python train.py --num_attention_heads=8 --num_key_value_heads=8 --norm="rmsnorm" --optimizer="adamw" --max_seq_len=2048 --doc_mask=false
Each number is 500 + 25 x the weight over the matrix's rms, rounded and kept within 0 to 999. Layers, rows and columns count from 0. Numbers have three digits each.

# layer 9 MLP up, 1728x512, rms 0.0555, rows 224-257, columns 0-63
512487527507496520516446536514494488543493500534469533484499538535545474468493513480541542521491516502472470493486477500512506518492503508510467501485507464501524504530511488521479519490462473
505512499495488494517489488504465512438499489489425502519499517488516514526513514526499493511586503490493554457510466475511529537507473466500515529514539481498490518469508552534504509507535516
473498469492467528505511504477470516517493513497505515528528486517506519516495539493525522524480479522499476532524529530467513515527543495499526507489530493518536473510504499455502490534488494
471495497476472556499522501501479523486453514500496529506530523525437483513508504500504502505506512484493503493465496492506500469503511462537546501496492425545500477501475484507495458524463508
469538494466517493509514533519495483505510537508525522492503489551536481516507472527511463506465499476496503486484515549501441503509488521472538496524523502508491495494484454522530489484482486
522554503459507503530488514519503436524510482480542530507499527526493525522502524495522559533472473533500469469519460496481532494490548479483489453480489514476438541488550451513456506486470483
492542496471530500505498521539513509472513514492501472519519485531492475538500509527506501537521486484528488479504489483494504499516481504526562541463505468540507448479520508528475512481510487
515475494518489450523451523492510522530454508508528480508466506526507505506528502495460503498510464506501497484500477540496457529464525479489521514475468474504453512498522534476534481500455470
492501504536520498527482527568495509455505563539476542485499453541510500492493425472504457422507507475491490511447483509522547487507470506542542421524513506479508509527504562509518500511475511
491507551531470511490529487506511487494526550525481524515488509489502484507447470504485459489484466503523533507499568544497507495520496471542491534488511510478504487512473480531452512517533484
454513500534517514511551527540529505517477468509487519526471480536505507552489471520481506484509529501462518509488520480521546481472503519510489488490517487538513495493465501498509486510519506
487463508519520495498492521510556507481510511546490488485499539462528552483507494530489490480515510475496470481513499484487460477462522524453489550508475481467518484481514490525501505465508489
463449529515498496490447519505530531486496518457540542506469503497484532508483521456534496463508499466552500521455488510523530457531547486497547508463525485547554465492503531530490467498515527
518472495496481489479475529508532540488480534466472508477462514519520480562519496480520490493527508475548478498499492541491487477467508516490520520507483486462541485473485495493514458506537486
478511491444519492510506496499487494442526527489533463476506535515493531533506496521473524475517540495522488529499506478466498519518493512485504517506471487533524513499542474463492484557502501
478500502492477455527489448484466505507478494509441495520529450495508463478500463493473489498509479466488503495481503497519535488519493468525525480498521479526455512511497478492540499535539478
514539497471472488505499486496463516524548499492487518502522451483546518518510467451470532510499446494529503517482538501510486497485488527507546533455510534523502491518501484491496464535508496
513496532541483566477461462511507465513494443491459486530509484473460503513493464478532524490465520475488501464502501492476462516508513487478489491501505542491490497459518507499547499471495511
545489532504467505485504473499507485500468468534470494507485496489490490521448483504509504489537515504533519455487459550474530521511492503525463457484481466543503484454514494503513485522457492
433507493480503478481495513484524474506521481508487495482553491490497521493501524475526511484544484515508487544487497518480475512506480514487524522532519492502533476495511411475505504522486526
526501505485499451514502516498499512492490490512491526490475507498491495502495538455482501524519484502501540442490512517488467568520453539510461481461495502491464508478519568517488516477426501
501452497488445514493457502508548481544454494492517516504468494479489491478498485477487498504475550510493486470471482509450507495499526472503529486492485491490474450537481495500529470504483495
496547463479490517503521503496494493458477496486462469492531517519493483498492489476493468496537537529522460495520513452564451503473480511487465476489511525474503499464479427511492500493490479
540531495512472485532510506519497501516497512469495545536537492502478499487526509468514479521498501511509440511496444513434499496488509495508504503520520478491501509489496502516529535486518503
508543539485479530584521513513526494499587514498508453488528511494512455493483466545522538485497562486440494486513488532546453545542497493519517499530493513486525502531481492500484521501542493
494449519552537478506511487509487439507527493554518531501476530518488501516484496485523507487511477493530497531459485491492489510482499475468500467507514489488544498514484496538443483497495500
427512479488502494504566529472464476486551504491495510464508482451523533499507495513510501512503497461556486497538499461491510480484476514510544450541486478507503478471539482531487507474500471
488453473531514520507496532483457534498508567574498525516465515537489549523507509447462508489507466483494482412558456483496493468510525484455539516472500498510508497529518488489482517500520506
460494480503511507501495539497485525491501459499489490513468457547520520505523516484490527502453454513503493477484539486486500528473547510477507506544534544515438484578504494481502494509502548
474485512516484457515521507495491536445477528457539512465532524508487506498498494486491484486554480493511488495504455515479503466505542503504560506509465505501552498460507440499509491480498531
508473493503478484494481527479494493529502562505492531474536451508481509515492508466508476541493502475491539521537535472494509480494517543488476502511481504508439516481478496482514517517496495
483473490495468518487487499485490475523482502535525484517494487495498490444479492485558530480500500520475515514478522497501490551475508565536521470513534525471509497519504492487505482514438513
507505509494490512511501482507531525473506502506525508567507509488462497493506528511489455529484530497521474511510488518521509471566524515490516510501493501500545504460540489543470486512478490
551513529511528512493435461529498528502520493491528535522501531504512490475470507499531486491519450476526481503524500531529564487531482486531515508504521524493498517499491515480523490505495476
# layer 9 MLP down (transposed), 1728x512, rms 0.0412, rows 224-256, columns 0-63
498490511479522538495522502476481486489478524476476528462483512525476523542507515512516491504467505504475507514517507481495534499497536474503520478452499541498465556502468475505523517479517505
542501481491516517485529505527504535472512478459486522510505525516498522503524508533531501548505474429548496504505502482507499511559476516466557461526509486526492496518465489478514433498522493
485538492492489503494470483561489494500519493485517509518472510497498479498478512476529473474497520473534507476470492470506493495503477484493520494487494520501498515481488500488517495535507485
509531450544496448498510510490512526531505489467489490512553503463504515471464489490523489477517484518463448480523488464498493561516520484495473530492464518536516473510504502472519495519517495
476502524529484476493517460512489526532483526518497485521470547471495511509478467501519511469529514475487479541488480503467494489513548499489494521526465467485536489536503540511494476518515518
494487507495460535481525484479483519522517472510483472521466524488455502491485530471529488492496497438507452449532487477444457530504505523506495510522522496479516543475442489479483532455511512
508492502537513511493450478468482514509479509470499500510485531484503455489487483525544496476518442470517472463460458546471491502515475538486544503460509484492474460537498497533469539527492518
509512468538493521469527451506505467515493447474487513521512492505506484530539486511485492492522507522488481516505533492501546471489510506524493535480481528478520505496520513448485443444559524
509498477470511499527478514486506502477520523518481485452514525483526534494508480520515482485462482592491547524543529506515543510486493529502489504549537531490525527486521494508508460515488524
580497532518502515497529481464496531521503510505491469500509530493525463463523511521488480470534506481456534474497513474499501517519490495547502571481532512495500515557522494525540488476503505
499520493497485510501506541514474500483516506492460463483465505478483480499499480474501497505514495656498522469512476512526479557530548502482472513517525478500583468492482500467516493502482507
454533525511527495520468480477503506502452503516499520497518476493538521541460490515445476441541412453486509476465482449440519479506494518513518529510505459474490476471494508469525477501487498
539519507528484539524509508479466515520519486541459511536501522492540470517506486525492493524475483457481507494502565501486499505489509540525483516502544516486467463506540506489551513464489472
500514518489461512495490502451481479536481512502477465494501523484486482496527510503470472518515499507523505461510518523512486530526503498515485485476500477512466452465503530485534513521509493
556550476509495510490509473514505493563516518521477543485482495494491471567538459490564507473496452509521477506525473494480543565480503511459502456530526519498502532500502480505512530482472518
482514529478507514458505489517511484496482539486534508468508515507505527506496520516465532447464501478524487479516501467492485444481515526476492540524495511494477558491503524512483500433515523
530469514481491501499507491501527505480500491466518506509483499511493510525531528575497522497511507462468495466470478541470467567501506502513477523500506476492532478512489488475494512468510487
527516504540523516482502495447518500519483501515468507482508493543488483479492487532522456486500519487466528508494483487540488504509464491497512504470521519518499464510483474482536526454462487
495588481429536503514520537461486513557517523512491533497532527534498491505508526484549516439511485503503512489506491503524531493507502496550509520484466452475507483554479561556483481474502528
492457505540487551493527501499460520472515509472496493480485549520530483484499543501479523521506518519517507489499489509542500522442477511546500506505460475478464486494494506525524502492508522
498505508489520482487514475464481513505478485487533513508491548494474506509497529496495516483561501523524509459484534511511504504518517531502514494531510491491489535448505509459507474499486519
475459510504486481484513466467485495497490536477497489478494492482473509526524478491505481511471471561490547496478479500479488513527553507530501517502506493531540505506484501472507519502505511
514481538507473483508462512540520500499465486485529516524485512487508460527472462504466467534569467395504544478449519480498526486518482475539497489476520469513456497512487531499516498506492513
490520488500485528531468515511536541535505509487491499522454534510476505515488496530502551487510475435510535526479504447505507531536488513504520473523501514512481505583486549462483482481505522
500492511444518555494486451492500477537476454533508493494526527463467498460535503514491494479489606540490492467477481480495477511490536492500514509542532474533516496519491508482493539526502504
478480468512517512476520500490540513465505492507474504480502514503493504485516532539480483460484491501505497530482524477530470490497464521494465499483508493517502491483501550483499470472488485
456511537476478472508468469456506519446482548447551456446446482552475513547498470495490527548513460509493504496497502512502504538502519528502484514514486507483526511482505483547549498506500500
495433525509489499478506475473505493492497509513492458492525465466532485473494488529501508514518496567513529506508523483494454476514508485535497461463475497493476504474525496530508499550473529
460516534513487542498505494467512473488524482465512519490527494480552510520450487502521502510513523479492471460517455491527500498492475497494467544526543480545431524504501473460517524509489493
516556502518506478501487519508473477500541492490504464511484489525506471490508482495475479496500534481468493466509501481547483466524486463498512517491481465505492476502492524513508480476467446
488501513444496528447535501523550472513548511493508494579517523502498523482513533502486520470517475512506524527466518519480476470458500469453498505551512490497495514556490455487490497481543513
492494467462535524454486510532481485517522467520510523491494474498474545486521482501505508569458501522512493509460507476486506507469494528481487522489488495518518497506489515470489511496497500
515491516481481511492530496467508475443517501497501482476501518511474530445517543521511514474438471561482494476478570478497502517509485470475505493495490515491498456497413461523468479509464504
# layer 9 MLP gate, 1728x512, rms 0.0522, rows 225-257, columns 0-63
501487488488506485574490509487459524489507474509507484478518499495534509530526471519495525519501518522496471503455472496512529506479437497534485536513479499525504515482516530505533526509506490
486493498466513509507515460499534537525492529524543509538480483523498490490501504497494511516498561504511474493471493472538531527532534507495505472526485545465513460502508480540508487455491493
514547484567513468469528447466478463484551524521487521493513472494503522500475541484509550515469467508465498501534520494485511564531504487490523512506514511484447492497501503479562479441504521
514472539496514546454466509462517535539461492478500530545500511520528480507519500471493529483509489515493475492468481487491495457496489520512510466533526496518468509491469474517489511526467474
500476477476502553482456483488501472525518495540488551500527540493486484487500501479524507490505563489479493486551501532472511495481512484534500476500527449494513494476525502536478501493489510
495502532517525500498489492508497458463485500512490476547460505484513512538468467467482485486559522497491488528506486490474479557493514534512517492498524521529512498473490502487472503535533501
505494495472474494505487535475518476502530507510518495491532489537502481516521484531482514453503539515487485544517528561564468491528514532501494522548504512492535462506529490493559483522515508
506548534469508505471480524514456476497489498524509510502479551536498527508496495494488505495520498504507497465514525469515474482525539454496512527496509504518512522470528502508506532520470470
477501505510449483473523497502494462479509470504499508525505515505495515519526558510509501487528482519483475522464485513491517508449519487535499500514486478469494480505517502521502469485503530
530467526529477495473529481510518453496501508469502480512548499527524493472520472484568512466509495538525508492511481521505501492523511532492506475484477480522534502484485470505502523472519504
493518483488527483509517532462509481516500494519491491521492481515484544484484489501485489460526513493469520498506532439470462489466507533440480520510536473465569470500502470501513486433507501
471482498498510479500475459484512499482526510510527496501497471543476522504542573440552510470522468562503475504471456473498492480531515490499532501503480463471530516497508502501492475507526476
513519488523484440498527464494484496521497553543523508473530512528522514486514558497459487514525480527515495503486527500492496522491498504537526512517483540495498507487517503483487471504526481
529507463496495493535513548482496495472477535475491489465535534515509507543520493481492480528489508529462527510487439451521479508491506524465513505481441541488533506468489508499513547517529510
524456492523486519522447490491494494539525534502522515521489437484523520549511505496486483507498514522507493497518499457495484483465494517453480483483499485530487476469493509541479474503476509
493515485461511526535514483446442457516522478507505491513521486470527513545540516465456495476529513523483525527486481471486523503518531512524525510522547502517492501518458480539452545463492523
515477540558478521480486481500506474455510527567542483515507511520509489454490518518535512497501517486492492497511483521528470530528479494516487500456506504473513499523483507502545495487476460
518525454505483492495518520528521494481460505518492592472494548488492519478499496503513504457514531479498526480514529494515477490494545516526511485486534480534496488482476498480490504496499543
527474487450505522526509478510501521479507471470506512483514523479504458491509496487454497458479519531511538513536529510521488524525485493485500489495507491501455530513501469517485519446479497
491478517452518494544490494465536477503457505538491475528478521497504487527473498469549522460509555518498531464474510487534561509496470479493464468495520494453505481509499441484505496506516497
482492495525496513495523505521519516483509504536472493524499468522472494519474485492515502466525518502552501552502504520526456482488500552462462498547490509507498473457470495512476514481495557
454539439512533492496469493471507451467530487485563554498522522519442509500515507499499515487503507500493478526484512519535479504510516501509520512516503528524495503486504490485509491528498465
494528443503565471511483507504545526497496494448488495498562540555463506495512509451501492489476516517523528542468503494506528531508515488493530494494561504492521509495487486511483433460509520
528507494489450579509522507509498470486479505478509539463548537502503453533523510482520581458538531536511479501448505484528507511513488491523501482521494528474515473524509458502464486489517502
508511506484554499516490494509541462508435508485484509492506518496523524500481503529488540464557533520480465479483481503468505487519526548509498500495537501528503474531509459542508500499506507
492482502511495516512515517498492459540487487501478464500473466497480528514510511480493481475508519535524481536525466485485442477502490538523519457495480501508485504538536470521513509472469472
468494427472491546453517509493498498500507439493483525463527499469491473503504507494502496494489487528530490523457507526490500452507528512506436489575477447524503490509508485533545482515475554
494505480490513458500494494469516495488516509491551465510502494489507498501548512556529489513441534513536466488520467502523475510507527494498475519535507520439476468490524491489493507456510524
498462480475473540470490535501487486515467494496498495506499503500507525499452534530478518487438515488476524487488491505510507524510530497532548495501496597491486473564489520478483466532534495
491485519547536492491463499441494464473513449479483558470489544552501523506528486456521464494506512507508489466539516501555485503490488471482499497517519500473517510509504573534503496497514499
488479474480507488460506508492523507497526508523511503463524533527497520505484499506463504526485496505476501503536480450523439512509531487489540483458498510478492519456549434460521496511504538
456560483470485491524482493469500475534531467558521466527485478519522475458510528480517524453459478515493502499476548489488439485465497471531482535451500519463534545497511492500499525490509459
506498429474500486517540546470545451521446449515515519510505498505440505495550437451496540523506586496461495473477528515486474528498490538564494475542490468534464530467508440480485503453457532